config.yaml
num_key_value_heads: 2
head_dim: 32
vocab_size: 4096
hidden_act: "swiglu"
init: "normal"
init_std_qkv: 0.052
init_std_down: 0.0
beta2: 0.98
schedule: "wsd"
decay_fraction: 0.87
decay_shape: "linear"
final_lr_fraction: 0.0
batch_tokens: 32768
doc_mask: true
max_steps: 6605
Each number is 200 + 40 x the weight over the matrix's rms, rounded and kept within 0 to 999. Layers, rows and columns count from 0.

# layer 2 MLP gate, 320x128, rms 0.169, rows 68-86, columns 0-127
185,254,129,201,216,191,230,128,169,217,209,200,150,185,139,283,187,215,197,230,97,251,153,187,210,284,197,206,264,121,163,168,201,243,278,203,221,210,253,235,186,197,154,216,228,209,276,263,210,107,221,253,155,222,242,201,194,179,207,122,173,231,176,202,233,259,189,237,193,179,222,175,245,179,133,246,178,207,194,219,151,218,244,167,203,207,148,84,274,154,245,239,148,215,228,146,296,237,200,127,106,276,184,145,164,204,137,181,227,170,202,135,211,236,194,233,225,224,138,145,174,218,238,173,268,233,166,128
172,148,226,176,168,181,238,257,214,128,174,185,221,214,220,176,130,157,222,274,207,219,170,214,231,189,209,230,227,162,203,246,191,210,175,278,165,205,174,263,143,119,135,199,264,165,226,214,301,222,206,180,136,224,267,229,226,278,219,260,199,254,227,207,237,132,281,241,241,162,186,209,199,250,224,219,250,244,199,175,209,142,230,180,217,187,205,221,194,202,233,214,166,137,205,210,202,144,219,186,199,202,185,317,277,288,160,173,202,286,184,235,236,168,270,198,218,183,149,115,136,142,199,176,175,191,276,156
234,145,321,144,321,294,223,252,180,160,109,138,213,227,36,292,205,145,328,226,234,213,234,69,242,245,224,274,182,175,218,145,100,257,84,64,132,292,281,89,199,306,109,234,101,180,195,308,195,175,50,201,129,142,152,218,276,137,354,279,202,46,110,167,154,237,202,125,97,297,248,190,233,232,187,74,180,212,227,233,298,151,253,249,258,203,190,191,160,53,200,220,325,206,214,127,130,201,194,175,196,213,192,196,236,182,195,220,292,122,65,231,145,182,205,283,230,236,142,195,246,243,176,212,264,288,173,192
294,209,216,184,200,185,145,225,148,199,189,248,209,214,210,219,252,71,216,214,245,158,232,174,205,197,175,296,190,176,211,180,204,241,151,280,182,250,223,206,242,153,200,144,295,274,199,210,207,262,159,161,216,180,236,202,185,195,156,270,303,228,245,278,199,169,191,159,218,207,236,199,221,207,219,245,163,192,227,243,138,106,193,187,220,131,232,200,237,194,144,191,188,194,172,115,172,243,204,113,203,194,211,213,193,139,230,202,241,206,215,225,212,158,213,230,244,227,176,169,245,154,190,137,195,239,256,125
214,138,187,180,209,157,189,258,168,245,214,159,221,207,196,161,217,128,162,282,223,242,213,149,109,194,247,168,253,281,160,159,161,155,175,219,150,166,131,222,258,103,167,201,192,188,194,231,252,213,197,209,221,150,155,210,228,136,126,152,223,188,211,123,193,184,204,222,154,117,205,129,201,205,138,225,168,144,227,195,204,144,256,223,173,197,224,201,233,175,221,219,110,158,162,219,179,220,192,184,220,179,238,189,178,263,255,208,237,224,214,198,205,185,265,167,179,132,149,212,228,155,159,181,208,212,246,142
198,191,154,232,224,244,261,290,239,201,205,193,172,209,229,300,149,199,190,152,188,123,186,190,167,217,222,210,212,252,132,167,182,191,134,173,240,191,213,213,159,261,218,157,197,338,215,167,117,171,174,185,159,184,268,181,209,156,228,242,206,206,162,193,265,234,173,198,150,198,211,110,163,216,223,222,137,199,170,266,244,194,137,168,167,196,200,212,233,212,174,135,173,207,126,232,195,192,179,225,187,112,216,175,168,164,161,169,172,209,148,123,285,202,254,213,181,149,242,250,130,258,197,180,133,193,192,218
213,207,163,181,210,210,176,189,182,163,194,119,173,247,189,203,205,166,136,240,224,294,198,249,211,174,162,259,233,218,192,214,216,284,201,195,165,250,184,289,243,168,143,255,200,174,172,231,272,135,208,178,195,142,177,191,187,168,237,164,190,210,191,222,243,223,162,146,166,193,119,221,160,162,152,195,279,231,199,163,192,203,324,207,226,256,172,223,211,205,209,205,243,213,198,184,158,169,197,159,122,158,167,251,165,248,259,151,141,256,103,214,205,127,192,240,219,189,180,237,215,143,186,179,209,131,152,197
195,165,200,178,219,257,120,259,263,170,188,194,237,253,175,266,261,182,213,181,158,249,148,170,274,192,175,207,147,144,148,212,188,198,199,174,192,138,207,206,152,172,252,145,142,183,210,210,210,260,210,279,221,208,225,172,186,174,196,215,237,194,147,250,195,177,251,203,176,260,164,275,157,131,195,176,256,160,228,226,239,189,234,258,128,264,150,209,203,184,241,190,191,192,176,220,178,213,156,146,304,203,190,210,162,203,150,167,186,183,215,166,142,120,140,189,144,173,177,262,155,224,204,191,130,157,208,147
227,215,115,165,157,158,189,282,188,161,182,194,278,215,266,196,183,171,177,181,144,222,125,233,161,214,149,268,193,246,137,151,185,218,179,284,210,196,296,177,168,174,248,202,246,177,204,228,220,148,260,210,168,258,177,166,129,98,207,245,161,185,131,168,229,210,190,221,251,188,178,215,196,166,263,148,166,178,177,257,225,164,176,212,217,127,217,201,185,118,243,190,202,176,191,165,252,137,178,211,216,171,259,194,217,259,163,241,206,222,170,164,234,212,266,137,214,175,152,276,249,207,137,242,255,136,239,195
230,175,238,173,183,166,189,221,211,179,178,262,264,95,152,210,155,163,195,209,265,190,125,260,167,192,229,209,269,234,232,192,144,221,248,182,164,183,166,219,180,214,326,303,195,87,191,231,196,193,192,207,236,197,164,232,188,190,119,187,204,221,206,188,191,193,229,220,256,191,273,226,194,222,250,189,149,172,190,166,248,280,186,182,59,197,153,270,222,169,222,253,173,221,191,285,223,153,207,201,259,170,280,206,185,258,170,187,174,184,212,196,237,230,246,127,171,220,226,192,193,179,168,259,247,230,231,290
206,147,223,210,202,186,210,210,238,223,243,191,243,246,238,209,155,218,189,222,198,244,217,145,213,287,177,190,246,146,218,210,199,218,203,174,219,132,233,263,231,122,215,147,144,241,199,104,229,171,260,216,242,133,171,125,219,201,177,230,268,164,200,183,156,152,240,192,177,175,172,152,236,202,179,262,162,214,174,140,235,210,237,238,178,277,189,171,280,124,158,318,208,238,268,158,192,269,230,212,227,170,216,174,142,250,212,218,235,239,244,265,180,186,233,159,246,188,197,168,226,146,153,133,206,187,250,178
168,190,234,147,259,197,184,171,240,122,212,188,195,182,183,253,223,158,150,272,130,158,209,251,216,195,176,164,254,228,149,248,165,235,247,152,245,257,255,250,169,181,146,226,167,183,214,234,231,268,216,199,216,220,305,216,194,193,135,233,226,221,162,211,210,294,239,154,171,259,188,204,166,327,231,253,215,196,172,234,233,208,238,260,220,211,196,220,231,154,245,139,176,211,203,255,170,190,216,184,186,208,178,221,187,173,145,121,162,186,214,204,150,212,152,291,290,226,199,200,231,235,186,131,199,184,194,153
177,294,201,220,223,244,188,217,162,221,221,192,141,159,196,206,233,146,188,208,192,234,199,171,159,190,165,239,189,219,230,168,247,207,214,201,210,148,163,252,199,190,174,172,195,213,149,188,220,193,143,205,225,204,202,269,225,231,215,141,258,154,166,238,183,198,195,123,186,237,151,247,211,169,214,201,191,260,228,189,195,218,137,170,185,238,224,184,219,163,214,176,195,233,227,170,200,228,196,145,126,155,171,212,218,182,168,195,146,225,150,150,191,192,218,225,189,198,188,249,240,272,227,178,174,222,221,153
200,211,198,156,153,172,200,254,213,128,249,193,190,229,239,157,161,183,212,225,195,183,195,151,186,181,195,192,315,157,211,135,185,239,288,265,96,239,252,171,219,227,231,134,160,226,170,134,244,221,120,187,180,196,189,192,228,169,144,192,205,198,248,177,217,190,229,192,116,176,211,226,254,242,224,108,177,152,238,235,297,217,210,147,258,252,130,204,193,186,199,187,220,229,98,232,189,210,246,259,219,215,177,115,220,197,221,215,121,250,163,215,164,121,155,133,190,178,212,210,131,213,187,221,237,179,275,233
211,205,257,181,296,175,178,255,220,187,195,217,224,223,181,232,236,95,183,213,202,155,255,153,271,225,181,234,244,186,189,176,107,118,210,268,198,258,160,221,138,193,192,167,280,201,200,230,185,212,222,242,193,180,219,185,228,188,216,225,240,171,153,219,197,274,235,204,151,276,199,223,215,260,279,123,151,208,239,228,280,124,248,185,146,220,204,194,215,96,211,110,177,248,263,231,176,222,234,158,161,215,210,229,237,197,182,228,261,102,148,138,249,148,180,224,251,276,162,143,143,206,166,137,206,145,252,235
171,217,149,224,208,286,302,130,198,168,215,180,177,158,168,251,237,194,185,209,193,228,252,212,225,172,203,131,205,198,169,167,203,233,213,183,209,257,144,266,246,201,220,167,161,220,203,185,201,183,168,189,204,204,244,213,173,153,211,178,204,180,199,191,180,211,198,204,127,263,171,205,192,224,231,207,229,161,137,194,167,133,178,202,172,209,249,241,250,168,198,240,199,195,215,222,233,150,217,167,177,160,240,204,169,198,225,137,150,260,198,183,188,218,191,161,199,249,210,222,185,118,201,229,218,222,254,245
196,205,221,165,213,203,106,265,235,278,144,185,140,239,177,222,141,180,117,287,283,195,231,317,180,211,155,305,240,220,261,207,238,159,162,219,126,178,201,202,174,240,126,123,213,159,197,207,260,195,215,245,240,210,235,253,194,228,234,199,195,282,152,158,174,177,233,244,167,218,162,261,205,183,240,199,238,119,257,223,244,202,193,216,194,173,220,270,184,196,132,187,190,179,176,178,200,249,230,256,229,200,167,252,117,193,219,209,191,221,179,283,162,116,192,201,214,155,174,256,159,166,218,254,234,140,275,261
173,314,187,186,269,244,153,156,181,162,236,281,296,184,179,221,211,282,154,254,191,169,188,146,151,160,199,214,218,194,256,170,249,123,270,209,149,227,222,264,190,176,202,231,224,155,221,180,194,204,214,145,210,237,206,244,193,258,183,218,248,248,204,200,168,214,235,214,184,188,237,257,172,188,225,200,209,226,180,141,222,222,162,200,112,167,148,263,193,127,164,196,169,212,234,223,177,230,160,196,275,116,228,177,193,209,214,202,227,223,137,219,125,175,213,151,218,190,198,175,173,209,138,194,197,228,167,205
155,230,183,166,204,281,168,189,231,180,190,202,198,214,166,307,189,217,148,148,212,149,261,306,229,257,159,193,195,95,229,137,189,200,223,227,212,163,196,235,215,248,196,209,165,148,208,228,197,174,206,262,230,281,247,196,284,175,152,236,207,253,221,164,141,186,241,182,121,176,171,268,167,189,232,165,251,195,251,119,307,192,181,220,228,224,150,216,233,227,192,261,221,164,167,213,221,176,160,165,225,204,144,223,262,173,225,142,151,176,122,206,227,209,218,247,195,192,260,229,183,226,217,188,216,181,199,277
# layer 2 MLP up, 320x128, rms 0.154, rows 68-85, columns 0-127
156,158,177,139,226,188,226,211,113,232,191,226,202,190,132,90,171,260,192,216,206,230,226,187,166,210,210,165,166,162,249,259,164,226,235,214,218,281,178,266,242,245,174,215,130,271,185,152,173,153,212,221,156,248,163,229,235,168,188,174,225,147,234,229,174,176,170,159,177,235,220,211,172,152,212,195,195,211,171,193,213,302,161,217,256,84,175,201,234,254,227,246,241,232,218,164,171,240,228,159,164,153,152,119,306,142,196,177,203,172,198,191,163,211,264,272,201,286,235,247,266,188,140,169,195,226,174,213
236,214,220,231,210,190,161,224,202,198,191,118,250,152,222,184,200,177,195,196,188,243,188,143,220,180,243,223,119,267,281,222,202,149,185,188,220,223,296,167,247,257,164,226,235,240,239,136,225,160,266,150,246,230,231,263,195,251,154,185,190,165,268,162,205,185,197,233,202,154,189,167,199,181,200,281,197,202,139,190,175,176,120,190,198,108,227,162,205,221,176,229,169,253,182,241,178,303,212,149,157,138,215,232,217,137,278,222,245,190,206,268,253,187,189,167,225,154,301,264,270,193,202,291,230,256,121,175
154,266,133,228,58,153,152,177,155,128,266,214,149,164,372,149,119,215,160,191,179,190,170,294,154,203,181,143,241,220,291,231,346,252,222,268,270,73,162,225,210,82,260,200,260,202,201,92,173,251,204,189,304,198,202,240,171,273,113,111,230,208,268,312,170,190,220,268,279,152,162,275,109,210,178,371,260,258,162,180,156,235,140,132,240,193,202,231,114,281,104,160,139,184,94,229,238,215,223,215,269,176,251,208,197,258,231,186,154,201,303,163,168,261,144,177,250,178,265,184,138,234,206,226,142,169,231,169
180,209,212,242,181,183,163,272,129,221,205,193,202,242,183,256,183,198,260,166,124,139,114,229,225,230,128,142,157,179,271,213,174,202,189,150,264,165,214,235,129,114,184,208,218,199,238,180,193,177,166,137,237,340,173,204,149,276,231,192,222,179,120,227,171,156,178,160,170,202,139,203,206,234,206,187,255,220,183,273,287,204,196,192,190,240,231,219,188,144,176,215,187,182,200,188,192,207,206,202,274,217,252,171,152,224,129,180,236,219,224,180,185,206,201,199,229,182,188,245,298,225,214,202,146,134,228,135
202,155,267,185,209,183,199,227,226,242,220,180,248,179,266,211,247,233,243,273,237,248,280,158,219,181,191,188,206,156,148,208,173,271,170,179,208,270,249,158,147,231,184,163,277,155,186,226,211,303,220,181,207,192,219,167,186,157,184,205,215,249,227,187,234,87,206,201,176,214,193,202,279,269,89,188,116,181,240,117,145,255,203,147,229,159,245,233,175,169,188,229,201,128,161,256,185,248,171,188,179,223,178,239,209,211,219,220,172,197,168,246,231,178,120,210,178,208,193,188,151,228,104,175,217,170,163,166
217,165,209,187,224,263,168,181,240,185,210,233,261,177,111,136,157,191,190,228,161,133,213,177,250,183,263,129,187,218,247,237,218,151,218,138,192,130,206,235,206,215,217,202,113,217,149,169,203,258,141,328,177,245,131,165,163,196,203,255,225,181,160,209,162,152,161,219,248,187,148,198,203,185,190,157,141,184,223,156,180,265,229,165,135,195,244,245,193,225,249,249,179,185,163,127,172,163,194,202,263,241,249,169,241,95,255,303,246,239,256,170,202,215,223,188,207,161,134,265,151,197,240,204,243,146,208,239
187,237,264,234,192,176,177,193,232,187,188,115,222,227,247,188,146,259,220,173,156,206,235,181,241,291,216,239,190,189,223,217,175,159,215,282,195,163,248,163,241,167,150,251,238,208,237,255,186,166,177,96,219,171,165,198,186,247,205,231,93,241,179,211,212,134,159,205,203,242,239,272,144,121,261,157,202,201,210,202,171,207,196,244,248,223,219,190,154,235,208,300,225,131,184,158,179,229,214,260,201,223,147,199,200,194,292,248,181,142,221,243,199,220,143,210,139,189,168,205,164,262,238,219,263,202,243,274
179,117,247,217,212,151,179,256,258,182,190,184,207,254,196,135,273,295,186,189,189,156,257,183,240,162,160,252,199,158,133,235,195,216,204,229,190,196,196,229,140,264,169,142,147,215,159,209,190,281,205,160,206,163,188,173,156,219,171,277,316,196,159,268,239,216,129,217,203,162,239,187,137,236,169,197,224,242,173,167,199,293,150,186,172,172,255,209,214,223,195,228,178,252,192,221,172,252,212,263,198,220,293,289,168,208,250,219,249,199,224,172,224,237,184,248,177,160,230,221,196,253,241,250,125,206,224,170
229,184,187,136,173,173,181,219,212,208,150,271,153,234,312,224,250,94,238,150,143,189,213,253,217,109,123,215,187,155,224,225,209,173,155,227,229,216,255,167,180,196,181,263,205,227,209,262,238,215,199,163,201,243,170,198,242,103,209,144,143,255,170,254,177,142,311,189,173,184,207,164,227,284,191,269,194,204,185,195,243,191,166,158,171,185,225,268,201,196,160,216,232,250,177,241,257,136,184,169,182,180,186,248,225,249,183,121,213,192,199,178,200,211,192,244,161,167,231,210,173,322,137,226,217,194,151,209
247,198,174,164,200,221,212,242,185,214,233,273,250,222,161,181,231,219,227,158,140,263,222,178,142,140,205,185,234,206,243,230,225,213,180,196,202,178,125,243,161,148,173,230,192,204,201,188,244,236,232,222,139,213,203,206,199,193,227,173,270,222,187,252,164,174,155,137,265,168,183,122,191,287,114,271,247,275,247,209,111,178,214,183,149,165,187,187,141,269,276,235,147,206,178,228,204,204,204,270,175,273,223,141,242,293,180,169,215,194,257,202,239,189,283,263,245,135,221,234,175,222,231,238,109,260,248,202
86,231,196,248,113,134,240,200,218,191,180,238,252,201,166,161,227,266,165,173,274,197,157,164,166,110,200,189,210,213,153,207,251,134,186,239,247,205,225,235,210,187,190,190,189,156,185,223,188,194,267,321,209,196,253,180,260,263,198,170,210,167,283,216,193,243,240,168,232,233,203,181,204,185,251,189,201,228,249,209,222,181,153,183,138,170,198,164,203,216,232,134,186,234,257,140,134,225,221,178,225,199,189,264,265,232,261,265,221,218,157,219,182,229,232,180,235,170,248,228,164,121,193,222,187,232,230,97
210,257,237,198,215,151,138,225,245,214,164,204,219,110,286,160,223,212,176,215,215,209,227,203,113,137,217,271,151,263,189,222,201,212,186,209,224,204,184,284,219,228,159,206,219,153,112,199,167,189,261,220,198,126,162,217,220,179,192,231,209,206,151,280,224,252,192,156,260,161,177,241,212,215,170,200,300,282,236,153,193,194,155,170,195,232,219,262,178,185,141,222,145,227,144,148,230,203,213,205,185,224,162,262,221,133,146,233,117,147,225,138,179,174,198,242,262,221,166,129,215,160,127,160,199,245,208,202
274,198,155,219,186,184,255,251,223,200,212,229,175,201,223,193,172,204,271,154,218,321,181,147,228,223,220,232,193,219,202,213,233,193,158,172,196,246,228,183,172,134,200,169,190,237,216,195,226,218,178,134,202,256,103,162,196,212,252,190,215,194,218,165,267,193,139,286,126,125,270,190,309,205,207,220,218,198,218,200,171,236,187,225,152,191,186,118,172,199,223,202,166,221,263,217,273,180,239,163,209,236,245,198,154,186,184,227,170,168,197,181,247,195,244,111,155,210,239,174,208,197,214,223,191,222,194,175
197,166,194,199,156,240,125,109,165,199,238,196,152,267,203,120,244,179,262,171,137,236,197,147,195,146,134,142,200,274,198,228,176,209,250,231,161,165,203,168,203,196,270,154,231,214,166,258,280,198,243,152,205,228,271,160,168,209,167,217,216,238,120,223,257,195,268,187,278,213,234,190,217,211,114,163,173,231,211,225,228,210,236,266,166,206,174,230,152,238,252,130,154,128,292,219,199,238,231,242,264,218,251,211,238,213,180,166,273,211,208,277,131,220,153,150,226,209,215,172,239,193,158,195,201,247,171,204
175,246,240,296,226,184,230,276,209,146,160,151,282,246,235,152,179,186,204,168,240,165,226,199,144,205,216,220,187,214,276,195,260,154,124,217,212,164,145,243,254,192,185,193,253,192,147,198,175,246,279,238,247,278,176,192,188,296,132,192,268,168,222,215,236,182,206,207,196,194,143,165,127,208,217,234,167,215,196,243,245,204,252,166,199,157,272,230,180,228,184,169,98,275,204,177,177,304,140,133,239,166,296,218,220,198,261,196,176,170,242,101,92,112,185,177,216,221,192,188,153,199,230,174,169,184,203,199
229,191,209,208,162,192,178,227,212,208,199,218,129,227,173,156,211,143,214,239,179,220,216,234,265,231,190,163,161,196,223,219,190,147,154,238,154,220,212,149,204,223,205,201,221,194,156,243,250,196,228,170,207,241,229,238,241,189,132,176,212,221,175,261,221,220,196,199,206,220,222,264,181,144,233,233,224,155,193,191,192,159,207,196,233,240,170,252,183,211,223,252,215,154,266,181,239,188,182,191,222,187,144,225,170,209,195,247,192,216,184,233,251,202,233,225,199,151,176,235,157,222,196,197,216,172,125,232
232,238,144,281,259,272,188,249,230,184,223,184,223,233,180,164,194,181,235,209,232,165,198,209,197,234,216,237,170,269,143,171,192,256,242,247,241,190,210,220,235,171,220,155,175,198,189,183,327,204,280,172,190,245,248,164,208,179,227,215,249,149,245,105,241,196,169,169,217,218,267,250,155,252,120,165,204,179,231,211,234,129,290,186,205,186,225,197,212,187,137,243,183,222,187,126,161,204,159,253,249,167,212,171,155,281,195,167,123,234,163,160,211,228,150,150,150,145,255,291,174,208,170,137,222,194,239,275
219,208,174,241,142,167,270,218,151,241,166,220,151,200,167,154,241,186,215,156,223,198,226,140,213,227,196,290,210,170,202,216,147,202,159,153,173,205,113,229,191,236,189,177,219,196,139,236,205,178,198,230,187,182,189,200,268,164,212,242,223,211,194,131,184,151,182,83,228,172,142,92,283,184,196,178,181,152,185,241,161,133,231,230,231,239,178,209,257,237,305,199,181,202,218,173,195,185,189,144,147,182,163,217,239,121,212,158,174,181,201,153,200,153,177,214,191,243,222,161,208,175,213,195,230,267,261,229
# layer 2 MLP down (transposed), 320x128, rms 0.154, rows 68-85, columns 0-127
221,295,140,211,264,253,274,259,208,134,238,178,150,259,156,220,191,196,251,285,128,190,203,207,177,156,237,268,223,222,221,144,190,191,225,249,205,128,228,129,136,105,184,185,184,153,246,181,246,199,262,213,257,169,188,156,106,194,100,225,141,210,223,206,224,140,188,254,146,196,161,218,191,129,155,221,163,200,181,200,217,166,216,223,208,243,248,125,185,119,216,202,215,182,182,205,179,247,157,222,217,211,145,222,227,217,239,165,212,240,323,185,185,228,155,217,225,185,187,180,202,148,164,222,205,200,210,201
211,221,186,151,109,165,216,249,162,200,198,177,193,207,192,268,104,168,222,151,216,235,100,271,263,179,207,180,236,153,203,208,149,222,213,159,206,222,225,147,226,126,214,171,235,232,205,181,171,192,270,214,0,223,245,229,264,279,186,245,184,255,197,166,250,114,228,150,224,113,237,185,117,222,174,156,145,251,190,162,229,219,191,177,229,194,210,283,151,270,204,240,198,209,213,271,196,171,144,217,191,160,196,238,203,224,219,246,211,209,192,197,268,163,259,213,205,203,232,172,129,144,227,116,155,175,208,209
241,155,236,129,317,230,214,236,186,203,136,158,216,238,71,245,231,180,287,197,224,198,217,140,264,223,181,268,163,226,221,184,0,191,139,131,171,303,245,154,189,263,184,213,111,206,189,239,227,203,205,238,0,180,165,203,234,185,261,235,185,177,162,171,224,173,189,132,139,251,224,160,250,193,192,77,204,175,196,260,265,191,217,239,190,254,194,148,369,117,245,207,306,174,226,165,183,189,168,205,173,224,172,165,171,173,178,207,243,199,154,190,197,191,151,229,203,218,144,203,222,215,169,165,216,199,180,221
234,260,151,225,174,242,220,208,211,233,195,207,252,219,169,185,216,221,210,166,239,162,127,177,208,145,208,258,183,183,196,208,172,192,175,215,242,209,179,195,280,250,179,206,214,199,196,189,181,209,224,150,137,233,204,185,165,261,262,235,266,262,202,210,163,239,179,191,167,168,202,158,256,171,174,144,228,182,144,187,202,110,168,164,219,213,141,149,152,254,250,183,170,145,226,146,193,222,221,194,336,192,212,208,117,161,165,142,167,232,129,273,180,109,245,173,189,173,190,136,260,230,175,258,152,195,180,195
157,233,199,267,266,212,202,207,203,178,135,280,215,221,205,222,188,251,181,120,137,229,196,229,236,207,164,180,128,175,223,263,270,227,242,252,203,188,204,216,212,269,160,168,192,263,209,154,149,288,211,187,129,251,208,204,187,203,258,197,210,172,151,242,158,261,199,164,224,215,219,218,228,196,194,140,154,221,221,237,204,206,186,219,234,200,166,165,59,211,249,205,240,123,226,179,261,170,174,203,128,231,159,205,285,126,218,191,217,258,133,191,207,178,115,220,244,261,214,154,135,178,208,199,241,251,221,230
171,207,178,201,213,209,204,187,134,158,191,158,164,251,208,207,221,214,171,192,158,173,69,236,239,223,148,183,154,215,195,196,106,213,189,199,179,196,256,280,143,282,179,151,196,253,148,243,250,190,186,179,301,170,251,211,195,192,230,273,238,226,197,168,211,198,210,177,188,209,235,197,0,138,145,243,169,231,200,113,186,196,155,198,190,171,218,217,229,147,220,181,270,167,204,169,146,273,146,167,182,148,246,183,186,159,159,240,209,174,166,137,191,230,181,236,203,166,201,243,163,241,205,169,183,170,239,196
210,134,138,153,173,174,194,153,219,120,167,226,186,151,232,285,174,148,151,211,220,236,253,173,157,199,119,172,145,183,242,180,130,249,248,162,178,192,235,171,243,237,216,228,141,107,230,123,169,266,214,249,164,222,220,178,212,218,209,279,249,163,196,210,214,240,168,207,161,184,205,242,187,212,238,253,174,214,166,281,201,241,212,182,204,167,202,203,260,234,192,128,259,193,231,220,253,154,207,169,169,173,157,210,187,251,213,270,256,271,134,176,233,177,241,195,215,238,198,175,207,256,134,223,182,182,214,149
216,175,203,164,169,185,231,212,189,219,255,227,167,150,232,283,218,155,195,181,152,138,145,202,279,268,227,214,207,230,203,197,234,219,182,158,176,197,172,182,178,154,198,152,192,163,207,237,227,124,211,251,241,201,205,215,196,155,249,234,230,120,147,162,201,221,202,231,162,276,187,250,274,192,93,247,144,137,228,176,232,279,196,262,198,227,178,186,200,106,168,189,223,177,220,110,248,133,151,250,258,210,214,183,150,162,203,276,123,139,208,218,191,214,215,191,189,137,224,177,225,159,204,198,208,233,190,227
213,246,233,194,212,194,196,166,206,161,142,260,197,180,195,116,222,193,161,154,165,215,221,201,227,245,144,213,182,222,229,193,212,212,188,180,163,205,220,268,220,287,262,195,194,140,154,199,144,201,190,179,169,197,199,208,200,326,203,255,229,227,223,176,134,300,124,181,274,187,193,214,345,190,191,182,218,186,173,213,187,198,191,237,144,132,190,152,236,192,232,131,175,177,247,184,212,176,196,200,221,254,149,144,209,170,243,154,215,251,200,296,197,180,252,242,217,200,169,71,184,143,214,275,219,151,169,225
220,179,255,156,125,144,195,231,173,120,194,200,147,163,203,166,227,112,225,241,284,200,205,119,236,249,222,185,200,218,237,230,72,234,239,129,207,170,249,135,170,208,156,188,218,183,262,219,166,137,156,191,266,153,230,234,174,215,252,230,189,160,207,176,215,199,160,234,247,139,203,218,231,273,198,211,173,168,130,229,196,254,154,268,214,179,237,188,245,120,208,202,179,199,141,187,166,175,158,221,191,293,212,181,234,228,159,197,202,119,242,161,146,190,241,236,188,188,167,107,247,211,221,257,234,191,246,197
191,188,257,165,219,254,219,211,184,213,212,159,284,164,211,214,192,204,167,199,152,235,267,162,147,189,66,198,220,208,192,237,139,178,177,165,134,182,268,262,192,135,246,200,167,179,203,163,188,224,221,243,262,197,242,163,189,154,247,216,121,156,208,262,193,214,237,194,210,193,231,174,266,145,158,271,265,192,203,261,259,210,163,133,173,183,169,171,281,194,150,257,199,200,221,208,183,243,236,195,211,153,270,177,160,226,266,243,138,145,185,181,222,171,214,226,189,175,176,194,112,160,138,215,223,187,187,166
201,150,235,211,222,214,211,202,165,168,165,188,158,153,178,178,276,182,207,211,231,126,179,266,278,177,215,197,300,162,195,171,109,231,222,167,162,233,249,219,161,210,221,253,211,190,211,201,188,263,192,223,270,275,188,208,186,197,166,241,197,216,207,132,280,182,254,202,122,241,206,190,50,187,266,287,219,165,167,175,187,172,264,209,213,126,183,130,216,200,206,165,181,228,179,207,209,234,273,139,156,151,243,246,162,218,172,160,148,224,199,238,189,187,140,151,216,184,185,218,192,152,178,236,224,133,189,175
239,185,156,210,192,217,272,181,199,160,181,185,203,249,244,206,175,223,239,238,223,271,155,184,179,300,198,239,211,232,140,250,293,213,137,180,190,254,198,171,197,172,212,220,170,211,126,223,215,242,235,166,262,243,152,226,161,202,246,216,197,160,210,181,194,215,168,280,127,180,269,212,336,209,203,106,222,149,234,168,196,255,168,213,177,188,200,201,188,212,196,254,149,243,246,183,205,216,248,228,233,217,220,218,201,169,205,222,177,192,251,162,189,235,235,197,201,231,229,206,227,198,233,239,169,221,208,177
208,211,225,220,241,244,160,277,189,241,157,257,245,175,168,243,256,188,171,162,164,102,191,213,263,183,233,183,189,166,160,184,140,175,109,212,234,202,114,228,185,140,104,228,230,181,207,193,168,201,244,148,238,161,193,221,198,178,217,185,180,223,181,191,181,242,218,227,220,97,160,128,245,183,242,255,187,155,269,172,173,172,187,253,181,159,255,67,148,218,193,242,249,167,240,222,181,201,192,175,208,197,90,205,143,206,208,228,222,212,248,221,237,200,178,288,198,222,203,243,245,178,165,200,227,275,202,184
240,233,197,126,270,175,177,189,226,235,205,220,175,192,182,205,245,122,213,139,187,184,223,208,250,177,162,246,209,183,256,175,0,182,249,222,219,225,256,192,169,185,168,157,267,241,203,195,133,201,133,255,52,173,220,228,193,213,208,171,246,158,158,262,192,226,157,208,160,204,181,234,249,191,250,163,227,221,194,179,239,189,228,192,175,240,181,107,192,130,190,165,251,221,228,208,188,236,223,165,173,214,206,221,198,231,216,287,213,128,139,175,226,184,250,223,178,230,194,178,186,204,199,216,212,203,249,198
209,172,251,188,247,180,211,177,213,214,208,155,227,224,225,172,196,214,244,194,268,173,243,167,172,214,176,235,209,217,213,230,181,186,217,244,184,141,185,211,200,218,158,216,162,177,259,257,198,204,171,241,114,224,194,219,306,227,225,176,219,189,178,134,196,206,199,185,196,158,205,213,285,218,229,146,206,228,158,222,241,259,235,183,200,266,202,202,73,195,186,188,208,182,178,213,164,184,162,172,221,223,250,228,275,151,190,227,163,150,216,177,186,205,220,203,208,203,218,201,197,175,214,196,200,180,216,182
175,204,213,172,204,173,222,168,200,283,184,161,160,198,194,274,163,150,165,297,188,222,156,155,171,163,203,150,170,221,222,253,63,189,269,223,199,215,211,161,190,123,277,161,177,190,180,260,181,250,199,176,244,226,248,187,200,191,123,197,169,230,215,171,196,175,313,328,173,181,152,204,162,119,223,231,232,261,189,164,174,284,138,250,213,191,218,261,205,183,217,225,225,274,241,189,153,178,180,211,199,200,219,172,286,204,181,297,187,218,224,142,211,213,201,239,203,208,224,202,280,214,209,269,145,160,240,217
181,200,199,233,148,158,162,170,183,244,235,166,158,206,187,185,169,236,224,198,210,196,162,263,215,219,165,196,230,218,202,200,0,219,162,161,189,199,193,229,230,203,196,144,155,169,179,233,222,203,181,221,67,179,196,217,241,161,189,148,194,188,203,182,209,193,188,175,196,137,197,160,314,237,232,201,170,196,196,210,169,155,184,216,199,219,181,194,350,227,229,208,181,184,184,236,225,199,159,190,137,234,209,179,205,171,213,224,183,175,203,181,240,197,139,230,207,226,242,208,248,209,201,203,247,224,239,228